Part of a small language model's weights.
Training: 135M tokens, 4130 steps.
Each number is 128 + 24 x the weight over its row's rms, rounded and kept within 0 to 255. Layers, rows and columns count from 0. Numbers have three digits each. The size before them is the row's rms in percent of the matrix's.

# layer 2 attention query, 96x96, rms 0.24, rows 0-95, columns 32-63
095:129159151142094116143120098121134132126136116165137142079110141168136121102099116109108138142139
103:087122119103129149125173103138111164106123102104132104133098120113118126122152148114097134139170
086:117109111118085081115133096132098112131109125131126106107107106107170139113109166137139139140135
097:079150168089136121106133135126133123123101136065148136136172123105165118144153099125115129133136
095:127152128131155118124130101177140136114137135112106103166112086107115152109127125148133121113102
100:144102138127166167111147137113133138108165135091149109144092095118134135162128142190141150131126
107:120113126150122114110093127166161099158134136136075129171150113162084153099121125077110091116115
100:138146144098141136113137072155155149115125127122125100140128119075139138125149143150139135158124
102:165141073137146118176082117126128122110141149125130152178118133118126105154107123113141085158138
101:143155173123141113100151154140121143161138094127109146161128082143082116144087095099109128110127
121:090117099149148110124116065113167149120106082133108087114129184089137144149117166120118117136147
113:168134148126125112121124189131147143104130137122153108117128141132112139125151130164102171123106
095:143153126134150150060177109125153174084156142149136128104115138140123145135135141146122158121107
099:132137092155145118141156107131118131141133084149100105150113105163153155150136119141086152070093
098:159178145127108108161091101121137089158176153138117106142130135159092162130171159151125116101090
106:144108135112134168134147155117075157166138133147115119129139118114167122145118139105130127130131
089:145136089103126161087126184126143158156125126159115108118130089118164081102118104104133150122146
100:126088107137088165106127165153143153116141115139124132125140120103156170114155135123111146152119
090:129113081172134123135123105121121151144094112124134086109110194125131138171121123130126073127122
098:113118113116115152161118130137110168140123146131125119158093171094102113129152067103157125155118
127:176127158120125106121141148167080160131161117100097108157115102137126117064114159115135135115127
102:114132162126117154104134146156125113152086125116108133124107113154132132092141143153138103088124
115:109143120140123139115095104149158123087163125147134138149146134122105144177103128131110132140160
110:109143149133132152172126191136128167112133141090156118153117123107131109146163139137158180127103
099:119139120156164150156097128143126121167084110147101157094104172178159107154154086091115135128111
092:129157153099077109139163120093162128130169120122143101127110118142125167122142125153112120071116
087:107111143133127146147121112137096114108132142118123125177093072109118142131149156132117158136143
103:174130102172114144136141076143134124125139104164112159162073160160119112133147105135102110110147
093:053122129136144126155111151116128175139093113118168124091132152099146137121099147113127120119126
107:110123147072143157127137104148167152116102095079079118146121136141156136143133140090114139053137
090:133152128126118077111082111138122136125140124091122104114104124148140086137152117108150115145123
101:118120173119111122143174155187170123108136093094206156141127146121114146151140130163148098106093
077:156112130134123142124113149135123114154145114177101164127122105164129123137088181121142118148115
093:088110111111137132107148125141140147115106108145136062123121139118127115175171113141095146109153
093:163136140163118128118120147121125091130171147108121135121138101168120121095133165126125074162108
103:126115090138115129132144111132161132121149146153127132185133175173094118083122151128116088120138
102:104113144101120131119167077165163122106114108126137124127110162083114108138125102106136143127125
089:100142111143138142122132138139095186123105118089106119119109124136146074145114142167151154142128
094:140130138123158137119152162109106109179103128151116129151145142121089143121107081121117097132115
103:121087089084114133103137130172108146129137087118114163126118146108130133149148115102101139117133
100:135148140114170103135157128166155126105131146087141154056138149116133137108105137172139136173133
106:130168183133185130134090132108092122106124124149153125128139129139117156156116138140103087171120
100:112100130098106172151142138074083135138152112140118151083129138080153125105142117116131135119100
105:067144123061139127111111062092181176146134122134141118148131094136122156134107139178116115142125
110:133092147121142103156105126121105153125124119117132113111126108135156170144106158131140121108159
103:170120117132158092102131154104142098165104121072089105162146161129109125141151126116124165144092
094:113141118085188111132127166089167143165107133114119134132105099094120130113127108118119133120156
098:117105148118100135164122133140134140145099157135131147103152108102098087166137139120147152140136
101:127113160194142104135178137133165125105146130155107146114166129107111133158108136159118135150101
089:141097124117105144091165135123088113149136112128095126143092125082151129096127163173101132137137
104:147121150088127123158109125146152111144079102127151146119125178132119152136135146141123194126144
099:131109137146093146135141148109118135131100119101098098108087138125112133157071112131145104104113
096:135187123118155123134123110146093146162104135171117099166133150138078146134140161130165141088111
101:111112155106128111169129166135119128127090126123156123107134124082097094164150071156128119111164
096:127065103125143105135122159100109125156154111113123107121141165092096090086146142133137125128114
087:080121109110160138139132156107135120129103096160145090117116151107185126097123096131161127153182
091:124094157130109122137140153125183137116151154152101102159130145092121125143162144119138154145099
103:170127113145170130154101100162155141163124107113145131154096143166114123161145123118123081128171
089:150148148098113175136120122103097129137123140121139139133123119129179151119141142134159173142157
092:106119128172103155151126157177136108156112114103134116080153130153141115155117118133110088094083
103:158115130117124117135116102131140117099138113127117074118120148140142134164136111116130090156186
088:109153110162128143113086105105083121139138111116161106147131082124153135159097128140062145124132
108:099135132121151169158177129120107122118094135109110124120103143087160108131151145118136117124118
103:187104084116176105115139119133171157119139146144137149130140160139101092118136154136116148140093
090:093106146162129142107122116154154099096115119160154143117106154116153131155119090158155153088130
075:118145137127107096095120140135137166127128097088094091075127145114143111130095113129127171106175
087:122155122082124134144148109148175149153137145086165104142151161100118125127134110156146145093102
079:120138105136133144121097153154119138096124132095148148105158107087154127147107124152125133132142
085:124132103146106144110121144162107093093123115036120120138106134113174118135124175126140126115142
088:173109160107149135123144143126109141113147134103158162126149128133103120141123135143099109143151
082:101141106111124116120100107122159143152120149125112098122116137099132113125152108127173152097096
084:107103120067125158120098146114120117123133135117127136121133108104103132080162181096138070173115
101:133109121115148128151136159145154127084153106154157138141140183125129162127114162138110116136156
108:159156165118159110169162167131123149126126128107141140140104133134092125136141098176131112141128
093:115122116121126131090125111147123152097123126136137138091133151173135127089131144111135085134137
089:121166165127118115140108162125125128113151171090124126121125122097130137144147176143128137158102
105:119076122133156139119120120132192155143134128171151107135115124150096105110152185134165147128126
122:094138130104150136140130126146142110163075131141099077105138150102112165116158116136157142113105
114:099127112112130114102106111127136113174169114130122112123109128168129162079132126079083169093123
105:136123174118144139151139140125095135112136154158141129132125108130150087157127156116141127186154
097:089113090125131158114124126122138109145143134167143123128164179101129078112132093148148099157154
107:110125129132111099127134100108130154111127123139118126099121118159098115146127102068126127135142
112:119114115110153070065099151115161127107148166117172103140164124105103158097135148097173120132090
111:081115125154142102145108067127132144106111165135114160131140144103120109160088112141108108121140
106:150138131140111122158099094150131145130134152119125158116145127146101099100134147121130125130156
093:165167115146104115148136116126158111137132151169130111120161126142059138135156147131092172117058
111:112160085134155101142107101132130155114075152149125092075152115089129136125128114130153171138123
101:160128099115115132144137091110089120144091154132154135158111115122153124107100142100080159113121
106:120104094126141095111146115130101107131186123165149149100095076173145135132090131106112117098147
109:094109122131105124147151124110150092096161080111130126129111135180114171110147125059083106101104
110:135136123120098067157120115109126163141095136094117147140110131062161134079113081187143113123146
114:134108130138140137160129145126129098120072123139121128135150087123124129136123126108092111150094
117:155131115101139156128114110131117166132131116116127094138066107098097124144128116134151145116128
109:114123106109115102134101088154132148162141107162156114137171148140167132101087141115094140119134
102:134167154145134095124123101145108123134083103151139152118096140109138116110191108124136141123090
102:102138159114143112114128138093092118125149155140145160169131072124137086128141142108176110139135
# layer 2 attention key, 96x96, rms 0.232, rows 0-95, columns 32-63
089:106125109112091133138152126126134108101102138121138106124129123171127112134146129116092144157164
088:160165113092109126130139130119101138096119129092141120049093133090140135154141100130130147140127
082:107147130110097104123155114151094133165143088114136102070099117162137133116129089080119136094110
087:126141140129128072140127075151122140128149099116135094135143143138164096112143126128126156138130
096:082121133146136137116139131193114130151103128107125132175138164132130137153153163118138110144122
105:158139120131183137150101133132120120101130181146111151178138163131142162128148169131157115116164
095:124081107119129136138060114125173135093111138106086150123113124105096134143093125107158109125116
100:076123164138154141119174144177138166130113151145143124130147138156165100149128150151133120061155
089:147148129138081124145126146112082109156176134141143110153118124153119142113169110129143155164118
105:116122152166144116150122145152184149124081145122145112149143136137110078098149129115143159141152
086:126139127105104147129112163096102125110110117135134137111145123118078154102133133111127115184156
118:124148124117085137107094096113140102153108123148163140115124110168098185109131117143102108119191
109:154083120126048116096155113104143137122120122148135144067120132111123085145138090126149102120132
116:142163101164126134115152132122151123124141118077143123123124118147080165163134147108115132114153
105:146178155128117151155102114114186130155127156160158130163135154117090163112126160133160127143151
117:157096087095109140130136158139099094102151140103122094129097146114153123151128149119121107148144
121:117110113097165128140160130125161135107134128149101139099119144105175106159083145134134109168110
097:111171114123111131129126136120149107111150122163133124143118116102089167170109163130132180134107
104:135134115129129101162126159153129123133107093086127140153101116136140074108154085106134109118144
107:126141111152143117129116133131171152114144110130116148137073105090105132138123078140154138162135
101:126131169147124114108164121142104129096180123149096102115123141131141155127123133140091158155106
104:071107127113143121122122140118111171165123106118137182143126085144113133102177164116195129093160
108:112145115135139157123087117112135134080125107114149104121136136114115111153138116169140131134149
105:170122154125122179173190145099142093101169114110127107129117123139168120174127136098093084153113
089:128118098091141131078117102128151129115140120157137089153151186116137115147109159111137117069149
098:115132132138145135146083101155162116141159159088118138106124077106139147107105104147167163131129
106:127148142127143126124084130093124122159132138118141111100118061118169127143098117113114153105078
115:187115149141143154110117104124135110107106120146099096150090123155185123089125125128146128159123
102:109124095094106148142173136105133119109107096112161126138134141137135132165149114145098185136177
096:139105135110149131105096118087187155143138114126150120113139129120149140186132162133164151113157
125:139142113073124114116166111151101129136106135108127176158175153109124108095158140131157120116103
105:109124134107118134116084130158153094075139131117101140137150147143125080144082122142148139122126
098:142144123125141138156099112108118136146129138129137127118076136174093137123152153114095119122142
090:158135133175179137151070131115123155132156120172098126130163163131117121115107147142147096134103
114:087145142148111127132142147090117144134122128161119127102110096126107133167110136150087145155118
097:079132129151127148087126129150092139183123135140113114134106112136158147080109133152163049187131
110:139094132122127125087128113127113093101145112124108144080178127131142103104106128100132083105145
091:153130124083137092142157122136120132140154147114117110117167168137119124124181133115101136094149
083:080100123108099085132096095114089122141126096137177118127113114126115125147178125168102147137153
104:166148126110143133130154091142135119104141134106141153120169165129105105145121116150177095109091
102:140133111106162138122116129137115113120089113138088145149125128140067121135107145140092132150108
107:100144146121130080150106165092135152173117129138139123139102119137127142123114138137097157158152
098:160080116159117131099119176116116132164159122172114170141101110145092105099146131104118124108136
091:159166122163110127092104183094115125178142145157137135120081126145104181129140137126109130163148
089:114143092096147144140176108152115144114103148108133118113103129111139116149114134107128128172141
093:113133158101163090128111105174159147127148125129175122095117130118155180137142152098115089161127
098:139094153160103134076142145150110133121133111123175136111174176176141119131101093103138121117108
086:141131126140157129124098129134089144123113108062125131100079149136117123132104111128143097120117
086:138131093106118128173114124109141058149144135099137147095125155160145120122097101163155094109187
102:098169100124086127141108136144120084115091140089127073123127121159146143134139142146160155130109
084:095141127101096134118122114153087104118089159115134142103133140110111120133122127148124140144163
104:133161135127106146116146149150109129117129138156121154125088154111158087110137149115108142091121
091:151153168123133125119173152121170159121139116148133087140174136127105089128113145134109110150109
091:121088169127124117136126096116082127140130133109119140148130171131136131102112155103143139218153
090:101156159146142115174072099175124152086154145120136080143124112136129113158154119146135159159145
094:160110078129096148143118149118093160139125117083122133125166164100157151125143095147110116126172
101:138095119107084160130105178132134112142105112095131157107144129117138120122146137108099158088131
094:123115090108112128123163113117133131109162113102140101079145121116096128066127117124129175143127
111:127140180127127146122150129159125109119162106140123099152146145141125117154106151164126098154151
092:169110140113117159158111087140067097131079148121164131154130172132109144082163108138147166153140
105:115125107152109121099141090126130150129129167164129128160145111155159097141148090088110151128140
103:130175103121091074125153146137115139118124134134117164132121159168118169107143117126127105116128
105:129138137126109142094162088099140159113133124113154137146101090124166117136132176116139121152162
087:111123139104130167104098132130153128137114165117119133094080130112110105123139134138108104139140
082:132142133121119107136129104128132192169113167081141114147123123119151094115149116147153114148112
081:112121116107134125115082130110116109149113112128140118169128127160159136146141091132119116085104
084:079117111127088116104113126141100154135085152119145134104134144125184113154160118139165168128174
072:121097123125129141185127122109110121115121155130116098138181184121125131095144157099126123139123
061:137073118123115185151134100111100113103149151131130128159133131148153126100146137127121127147095
089:157115110169126180131136138093104142126123127162105161136135118120095148149102129083103103117125
074:146101147112118143114146120154175124129087144077126133124131127132159126120158133142152146094126
081:188118139165119166139114153128145129115156131139067161098118104120108175139105114103126146155111
103:105155148117135143118134152094110093132129117076083137113122137140153083138130111137088098128090
103:094171143125125118185100151137110100139122150134122130155116167162113128127152070128136163111157
093:147171125116151154127128123117162112124129107165104128114133111125108164159096109113144138121142
098:190159138110131141131151129101102143143131117116093130080143101135140169157076123104122085137165
102:112116126110095134107160117143086133130121124074123074118135135058171139116135111145154165120149
089:118091129143127104147151080098128149130168121096126135118109094117118129108101097116123115107161
102:129106142156125116130136143134126127116103121134100137170144132140149136187162137100110088157165
123:093141095146110131115133130116119145132098127155149128143102113123155100122109154134119115157135
119:098152179106122107166122117107156129120102150131121146117165110089128095110141068145178130116131
116:119111122116146186133137156141111107127113134112104143145124168124109173156106129158154136150179
094:110104167123119119133129116135050144129136119161124122155127132115114153086115096142143097141137
103:118124100146149135148124140120132107123121131155144103145109162136143177165100135121150128149171
113:107098130140139157126115132126123152082139150145114125099128158154164115147094106097153124096139
098:125143117132096120130104079136161161116115113113117089126123126156084138104150123111094134170103
103:094132114120128090129092153106134147117115125127142102120123131127103135158126129124161136110134
108:105146139104120137182130141138108120109144071091161111121131113116138144126105125116096145161115
110:088111099176143130137069136141122137147097107142096133122093131129079200132119130134088091128141
099:145160115125155180150098129128146123129106170154123128116128118151140172156121119087168144147139
109:157135133119121137134133145128123118126130144163087166121096073128075131167116119122132153115131
107:107089140146144152153162113092123170146142130125129050087097115119148110128128138096080127106120
107:134123147130131146125135167098121118162125137147117134167109092105174167140197128088116107114127
120:146153145133130129132109118139120131130088146136138125124122135154111151138106122135122133122150
109:108163159083078088132128124130133133103138153081109139112128122132143130092164155132174078122113
119:120139151122086151096129114082112121142143111125109094148117067084110151133108131121124106154092
# layer 2 attention value, 96x96, rms 0.269, rows 0-95, columns 32-63
097:135106163150142102113144087148149150159103109080149092143108182133087089142126130107094115101099
099:082114102119090137130123113087093093166105131114149128137135152146140178096126063111124115115148
104:141121148136130185124159155128084117110125184122143124106147101117123105156119143070161087133134
121:127110141107127128114171124151055136111133144096109142143126143134115121110141130113123143079120
104:133116113103121137150146099133154148129092126155123170128113108104074086124130129129159147095164
114:151134100145104133123118166120129109086155110154127103129136091088160165125142129152152156126104
116:121101144122170123155165151153079134124096163121081152121154153155154095107138116108096120127109
104:120071121138092088114092125118123151090132092103113136155130100141142097156144149126120125156128
112:101104104116132167175138163140072109109114134125102096157117128141103160141143132094101127124128
108:151133097119128136134133126107216132083143111147143141090113126130145139131138136116135112127150
092:118112169132108100125143132103088155152094154144084104112124114096126105102127125126133119139158
100:084082149131079092149139112175076128154149112138104159153136141142058130086118135112100118140118
105:134131104117114144112097179106125120127098101151091076160134120107129177180158118142128150117155
104:127098098152130126150100138099098136107130107167113117147146164136092158150130123106100121162127
097:144132149082088114127179110130149135133130113068124120148121069151137152090143141149123143115134
096:130129123123084127120112121135122114139130141165111152168162142126138116163127136124147159168095
095:156133091161097115050121159158151148091149114143142128135120097113110136137157099092141107118147
091:116110155115074140176163134138132154129145120152154112110138153116060145098126111169134188115110
116:118058133102139129142144172108055156111128123161077086143157120098109141149104139120157167131127
103:131131125054116159149143088100075148182085138135122100074132123137127131087149134117173126119154
108:093122128119136117160122100138134136113155125092106099178126167129140119128131135115150148131079
103:099098111127113166146129157127183145127150136126140151127100116156109137123163118115135130131132
094:122079117111110140117137116161193105145142143119120124137181154162107150148142118131064162153134
100:114147167129120152150185098137160124135130145104157171124098120119145133110126090157139123141129
091:136139103069141126110157108143102105144141113105164161179113157114136114132088142134109137168132
090:136152139146129110076127148128113119128131152136150125137079139133169177085174114118126121145113
111:104148145074182120087128115124103118138103125130154149128143125144166156104125098133176149094131
097:118156145128122160141140078170118127126061164130150106067138170126136128090139129145110149125162
104:115174122106111150114096089141164121115078138099151119103104099133163110105126142096140118097157
093:123160119078115154063107123121136115158101088091144104101140105118145157123131100160105151103153
092:126114124116130157135132088160143149166120131122168138096102137156129086143134133123126137128092
107:106068135154141167167107170146128134127128110118120141149154134157079135178108137124123178123102
080:142158117111155144141119192121089098131120143123128123095127075152092135116115146141144136158086
095:166128140193105134119097145155136122123119153139129124132139136090147158114153130132149165127114
104:161149119143115161121117155127102168154119166115160133117124141096156149106162150116158126104129
102:147109125161121154149106130115086178162086132159136087147084090139141139126152104159124137074142
092:123087112133140110132114161116105142107102105165148160146146134102203069148113210117153155170140
084:118148100161132078115132103145149101154120088117140154082146173132125172132155115161129146096113
104:155139147135116159159139161135107134148123136120133115146109159139117141097138136123171139127076
085:126160102092122124153173146119130088095148095122163119119114153099128149129167159103136154105187
084:147137115124155136131155162102152131132155085131145137121102119139102134192121096115092104174125
079:119114147136139111146151100127149090161156107121132137152120169104128132147149131126122126136133
088:093106141149158099107150143128161133149153115117122183152104141119147107169104084131118176131134
121:203084123091143159158126135119130148135124118139120116142083057132118143154122118132107115095118
078:147118121127136204113135139092140118149133108131137126133118104099147142150141119149092146107112
092:137112121127117138137097148107175084157139143113138170166108169137127110110154133122132146123114
085:083132139097147112128133157126176091132133114129153155084115136110125110135142131111111149126114
097:097114123145106098132134113125150099082163103172119165120124140122150109140141119161136150141130
092:112139148064110132161171105100129079124112091130120128134098089081102153131156138131129168138136
093:163147158168119151105146172146150152145177138127153120110136179110151138114134107094093080142133
095:146134160128160179165143102160161107150152119158097139173112097163133157130120147103119122107106
097:098125127131118114118086133136106143102151141130123153135175175103126106103140112123116148111148
083:144148102134145087127151106102176127124108129066138133153163110072076094131122164148121172138130
092:119099102135132120133147117122160133140124131133153131133104085164143111126142152145157180130120
110:114141098066107126143116125107124083137114125144125141107129092152131184112169143141137171095151
087:092127142152122119098128119146150097120136119140131129117130102161136113146107087151121113111105
083:121144116064127131101128104100178081123109119094145169118067102123122146116133131127110146148137
090:138127112162132107151097126146124171165160089106126156146125162158102158123140137142145107119111
077:195136107132125140135105105137139162108106083128119094114092124088085129166128129133134141126085
115:149115107085105112160126122102161116126100108117131106152149101120102118145136162127143112175120
096:103113105128118123120135148134118139189136122124131148166106143126132092155128129115099126124125
080:120166096150081120122110119130125134152098132099148121111112088185157126118143129117132140122184
090:193107104137124161108123122118136084109107169141131089121122080154094134109162144122101112129110
077:163133166089149126168129148126099141131082125142146106103131149127118128120098147165157121103144
123:133135161140125171159089131135116166148077114122140099130106157101121132124115141176136124143135
106:128100122137109113109128182085139120095153092181132151129103102141116096111147133107179165111103
102:150141077131134109152108095120134159111106137122130091142130115095142126054112124121124174134085
095:130146140082133122150108108100121129162124103073165152074117142116145118162174117155142147125160
107:130128127122113115126140121135073099135161119137132142196181116151126125158098105097137108112147
094:127157113176113137112107139157095107138117150162138115150160118138167160116156078086139130123153
094:128111133149124145114111129176121141120143165154125141128100119145132132170126136148160118146115
108:126137121121116117136106164139124138101067120123112121113115185110134097062112090093086106159122
111:105099112147113124130121132140156087101130136120119184168159137143096141154113133134104135136125
104:109121137102161123185123148175108148111104171112130153121124160137128105126104145129127098157129
101:109103118151156183150082142144116152105087158115125099147119136122124116135171167147079118127142
098:119143114130151080110111093087147099104152110131157136120117098120126124116131092114143149129116
106:131090116102139118119133145135117144097151131105158154145129095084125097106156144107175125107073
106:084149125151072111122161170145071153152160101096105131099122138122093132123113132117144163131138
113:123087117088118132114136163142128135107142126114117171122130089107133123172085125151076157081129
113:180111131147119152129153144139133154151103138110143060140131143140112140101113109112122134132151
100:137136154128094085110147126093106099182155142155076130155150130108128124135115138139140120083121
093:098102115112082097097113113163100178135131125149141118078113106122142081147123150115113139104153
107:128116083111101095084146160126136118137132134120125167139126177087119119102140119139117169095149
098:148166123124149110154119131130119147142092160073152094128178141091148119151130133140158154135117
110:165123129136131064145116139135131080128120146147119109110151108160121132103125079110162159163131
092:112158067113140116121108157164126111147106095109135129116129138167131135107157082137120160143160
106:166127116129166127081179094144120085111090149109138190111110129100115135149098139143088124097177
109:148109096101149143142112127103139096123092103129138157125124171109093131138147118125112157131138
096:125128133083086104143114085090116097113133108155137057105165150134149123104110093127138143125160
123:097128081137131138125110097119106117137093147137130121115153135130167115109120098153109125129144
101:158142137141144124143117145107137155110092142126084129169136120107143144108161112127125099152124
109:144105147127143165155155141165114156148105126078140128137102153146186115110134158112111091141102
114:119090106136130101111080134102130156172147142139102121142116100095137153140124161131121126089105
102:123116152143105182091122154117131138141143141101146136124106095177110135130146128142102152086111
113:154089144074130133124134090088137057107135086146127130136117133095103132119100105133108158105104
098:124091116135127170146109105084166096089098102084174154136123112163122128093163120112097168138154
# layer 2 attention output (transposed), 96x96, rms 0.209, rows 0-95, columns 32-63
101:107137121149125136137126157135142138129133140092106110159136118124132152140118172198112124113104
114:159108146136122146126167145129137113156166101136086095162138088152131131163123173120103163134134
093:113129117138119122147110107128095163139164125141136141146115136143157094151075151123111180125099
099:140134113137122128167117109115135122173148123123098117105113177155123093148153125174152159092102
094:120130175148123126156150103119153121133139121115096115123093116156083109141115133096122102119123
091:141091113122132144133130133127161146148108166144131116124126125162131152175141138147141150072154
110:133119132142145150116088120109138136126130101183144137116144154144147098182125123167148146134110
099:091129175147096144125137104137120156120131121059107095099155116114142074112115161119155136146108
098:096097129134090153097122121141116115132115134140176159137109130153137086095103114145155110138153
094:120132156104165133163104129156100138139117100119110105132108135156151092120120127081143104141139
102:119142103152128141157127123142136103128123135164144163114121143107135071142104104145089165167121
094:109139135156120164118106115112141111158155135166134128124133107128114113108119123146081105137130
091:151129100184120113112165142158103109130126139130145137129157128126108100162116124159172121130118
098:107135122101131143108131143134152128081138146115152109143145129105171107155123155127141177147158
101:141127151129137113123136079125175099114108153140144126131151161146140089181119097110164114114132
104:158116120156127132117147093128123148106172113131101124119141104139101137164119102132095124116164
108:148127124099099112135171132110157092144086137117119176100162078080120142146126155143084140140091
105:130100101110102129142144107113110107107112117114139136125161096126154133138150109119111103119116
095:174153122162102162102129105096113136099131120095132153158114133183171081120146116154132156144166
115:138113100146153097102120126159139088130136118139127144088117141127137152142101137083113143147121
095:095094133113127133125160097093170135133095117131117157165164107117124154113138114135150088133157
111:163137146117149086096156152119128103120140092120088117128119125118101107119109138164093165097100
097:162173163129144111129115078136152126163137104077165145144139124121145104121128110131156117142148
092:085110107142124124110112123065136170158129129131123121169125130123104142134097092100046122123079
095:081124134167144152107139108107147122143131135123104106125105136119130130088151125110098102162136
099:122138124104112152130099151162127160126127153116131163147158097122092132140110176131171127125133
108:142100097113141145165124113134152097123075107129129123101121186164121142123123159133134127151161
088:154135097122113106136144089137123132128114127127119167113115141110094117144053097147119123128095
099:153122158126115123105121103145141115128113102135120103129155128127068134130133161097115143125179
097:160125161111141139097137084147164158103139148133106160192146141096168129103105160133154148086090
095:071192141133116114128152117109132117150147133116150107134138096118116138103108140121091113110136
115:141200139133146127133145104098129139140154114126168129119134156117120127112147153110130158135118
100:109130139179147091122188109089136140159109108143102107134132125123169151183143117124123156119095
110:085118136125171114152137091154126112147094160160105154130108104095165117143070140099131114170114
101:131133167095142134127117165162130118141113106135115152102142111151113160154136128139158101157120
098:094177146128139137148119118100138139151161155159101090138198092146139126111126097115143127168112
106:122157107144104120140099138138141141106155129169139116154104106138156143166110147156081143098102
111:134107129133141089157151147125153127145140124146150196156100119139111133134112104118154143119100
108:125124136121108103086161127101096142118174078122132090113140098079125146154173134132104103126143
117:151134121127132127148099116145091115136127125123153149144132144104153154107112137088089166164105
104:173123122114160104137125100133122115105145154170118151107138123148162156127187135153114153125124
110:132122086141138140112130117103133149114098123160141096121141119149143141165096127150131156193153
118:106130104144136127124089152126122133060161151129114134118150171101150148122137181147142096156125
121:162124144075146080124180120125133095128165095101104115132093195121105149097109191109119120133110
107:106089161163126111156158145098115163162130123119135085096137176094094162072155126115111136103095
108:152164135098147167124104105111111105113100101149105164147154099155118123115144150127119130089157
108:131137137100107136135079070168106097143142109145124112142127154134120148144112136145095099075107
106:126140113134121100135120143141119095107125123093118150126150118091104132074079068108137135102156
109:151142108084117095170151123118148112133156115135104143193140105141125163108160124100120133113147
103:136120110114136138106111064120148143102184114104116100150132121136115135138095097144171160139163
117:189111119132150151121159140113091203137153164129103132141151151101182103144107141134143159132120
116:125139156139114139143096123130146088114081135107128102110102165139173149111152131108133126099162
106:159121145142165178103144123083164123116118134156131104175128091119139123128152125130126134171125
108:094140112144119128080090129142126095152139166122117101101138148115160116164123084123135139109117
126:130147145138141100100108165136150125140120145092095119151117107159140063101143160098156160132099
106:156143137146084127135158095143150105108146114123135116162138118117142131158121136094109117168155
109:092124117088149134121167152135132119133099150153116143132188149153112142112119157124129118089131
113:128132152093120155163174109104156119088140101089138118128100133143129094160122115109112155123140
101:101126123144134110106110149117172135145152118084160148097157080101134142108098152116117116137123
109:134110132103169099144126102127098140139118106097150129125140106155105116168096089147124095111152
106:135106132155169121118148150145133118092149117153083169095113116128078171107122156138149132116118
115:139089100145118134109160134168092120143143139117109128126138161114169110119124168124088154155123
111:103144110096128126152121145148139191180104124093134170167120118137128125135143127114128153131124
108:112147121125110164154114098157152135154151110099129112110092067157137153096127145128106155165094
081:156170109124101150138125160145124116143149114114162130156114131098098169153143121144116127142108
108:106114144132141128105152151131113144100159095100148162124098098110170131133137144134145131131143
089:156125129145124090104108135115156160152104148157122101110116110155114149148124106140118085128133
077:155112146102121129176142110146142118143132154109111111159126124162101107126149109075138122104111
075:156109106120177109164130117131109148121123073109137110120123112122132099131150124147192139111109
082:146155150133139129136154127123122128142097167115124101120151103152103120138156165145129143137117
082:081091155123112106142121113114136115132128166139141158123141141101156107120144167105140129134138
099:116131135133129172165110183102122141126104096130112138123099089076079151155129142147164130130105
073:110140144070117096124121120160104099142118168094102148111134136070151142151119165150157148123131
082:102112113159133132158098132132136130125086153134137110128142168099113134137144094122161139149142
081:073097122082162126116111149110139091165100131158155095149122137080126153123108102173126107109099
085:122116136063123121119137098131089164126154153122131152136101095116137120066122162121086172129129
085:097096127156088150091116115146115134127143089134119115091101104160163100143102137116131095122134
090:157148088152119140110188155099097153141141120145122119079116092149103107149124142132100120080115
103:137125113140138158139145127116139111103138113124113178122121125144108158114145098112155139134111
084:145208131157097107157163079104134141137127130136102122077128102084113114103135128154101169142115
097:103110152158115130144141147091131146058138130135151126094110120112190148131043152134140105141148
085:089138130112130104143111152126135136125156138131116098129114133104129150131094129103096129192089
078:100095061189140112139120129136095114142096150125090107123108141195097109121142137120129154134148
091:134143109164091110132184100142130129153128125118125127136103118174121163118105110124076149109108
096:130165109161092077126091108077191128121103148139139130137157111118121090084140133113153147135123
079:145117165115112121106142148124186158132113117125149132132094133108107145135196155179155170112089
104:092100103113118118131137142082140115152134106130115106122154170079142127144107123111115143097085
084:133141121127126124143100123144155101121100137139110128104108090114131160162117117150121130142140
076:121165132121171119155115098133074109179090153094134150141153104160149128161169145115091090134116
100:144151173126097118132145162132115110089142138155148155145102142104159120122070122156143170139115
086:078161112126137132137143149130085126141103121141158109116104176115169127163071097136134136174156
110:165145162096132129153124126103139107091156071111139151119141137143123132135158156113129144088107
086:067111162141118150094147112151129108115144141145112112170089120117165128113126135156093123159171
097:121117166097118138177159117122083146138122113138148134162148102149136133164140133081180142143131
097:112105098138171118104094116100104139180120095121163147131117147183083143131165169076114108129149
100:107133132126097111071075142101084143199147126134153151117164130119131139150149120149129157120144
# layer 2 MLP up, 384x96, rms 0.248, rows 0-13, columns 32-63
095:110111157132152111139100134091135136127146104120116128096146133147125127173097115122130120124144
101:149113143153143118124118153110145146131157149132136133165171140096122145147097122142139121138104
101:124150142110110118101084117113170155123132140128128084117091081122145118132134125158152092132148
105:106146103149153110152083141172131118150145128150136100126085161123098128156088182144123140135165
111:144128151122158114113127106161125117146136124162093118110147144121104160149148101122152104095143
081:175154124118130123147145126113139097184139131105104107105185141126129159110148174138100118135068
102:175116084123151146147134101112123090116144107153143114083110199119162125119106119149110153133128
100:139131141104140091162084119150150107138141125127098151138117117155093113153144119132125105108129
109:114154143150142101166126129149114145090096091104140129148149092106150119088077090162123158099162
106:136155144132136090117109120186127120130136149113167148167084165135136181151162171158153129123167
112:135131147164091153155099131134123173179142164134160114120119128119084134164091142133142151140115
099:170154118143130100132065117159128115100195162118157133161147175125118145094147112150123168117119
096:139150130139129121120133113094075150134115164136166152114108129146155101141136077175146075146138
093:061131093148136093135142132138118142109128164130162136142128137131127145127113145199131144127128
# layer 2 MLP down (transposed), 384x96, rms 0.185, rows 0-12, columns 32-63
096:147077122121130148135137145138130168137102114133122101125121148149141106137125099122139126105119
092:096112112127180106177127122158144135119116103144121121151168090132121124147126159132147139135106
099:115129126079143129111130133155121131129109147071096140058129116119188144145095121125189126143150
111:142136146157072156134138097167134145173136135116101115139105128167151127118094173111113106143126
110:100138122158079167107115092153134084143130116153139156076136129112121125133117108081116160112151
098:102137127124158109125117098146140132086106155092160147137120135121151149183092085117148115140191
107:113085106121165111135128129127131133104110123167153138098144143115146154128145107183102151128142
100:123150095137169129112104125115141147102081123150090152154121113081114129085102134145121123127144
107:118132151126149148091144136147136124143124132135131169126114145118154175132186140094115094119185
105:144120153146206097130111107128144114124156113164144115131138192126130120141169088123141137137139
112:142168136116146148118092142118129143148121171148152086091136170158134109129102116127102128162144
107:107142107128153137115103148147086124085084119119110098109107130089115116142079111116115114149121
094:143155121111111133090125131114126159141122130123105122119130144086103129096122150110164144095153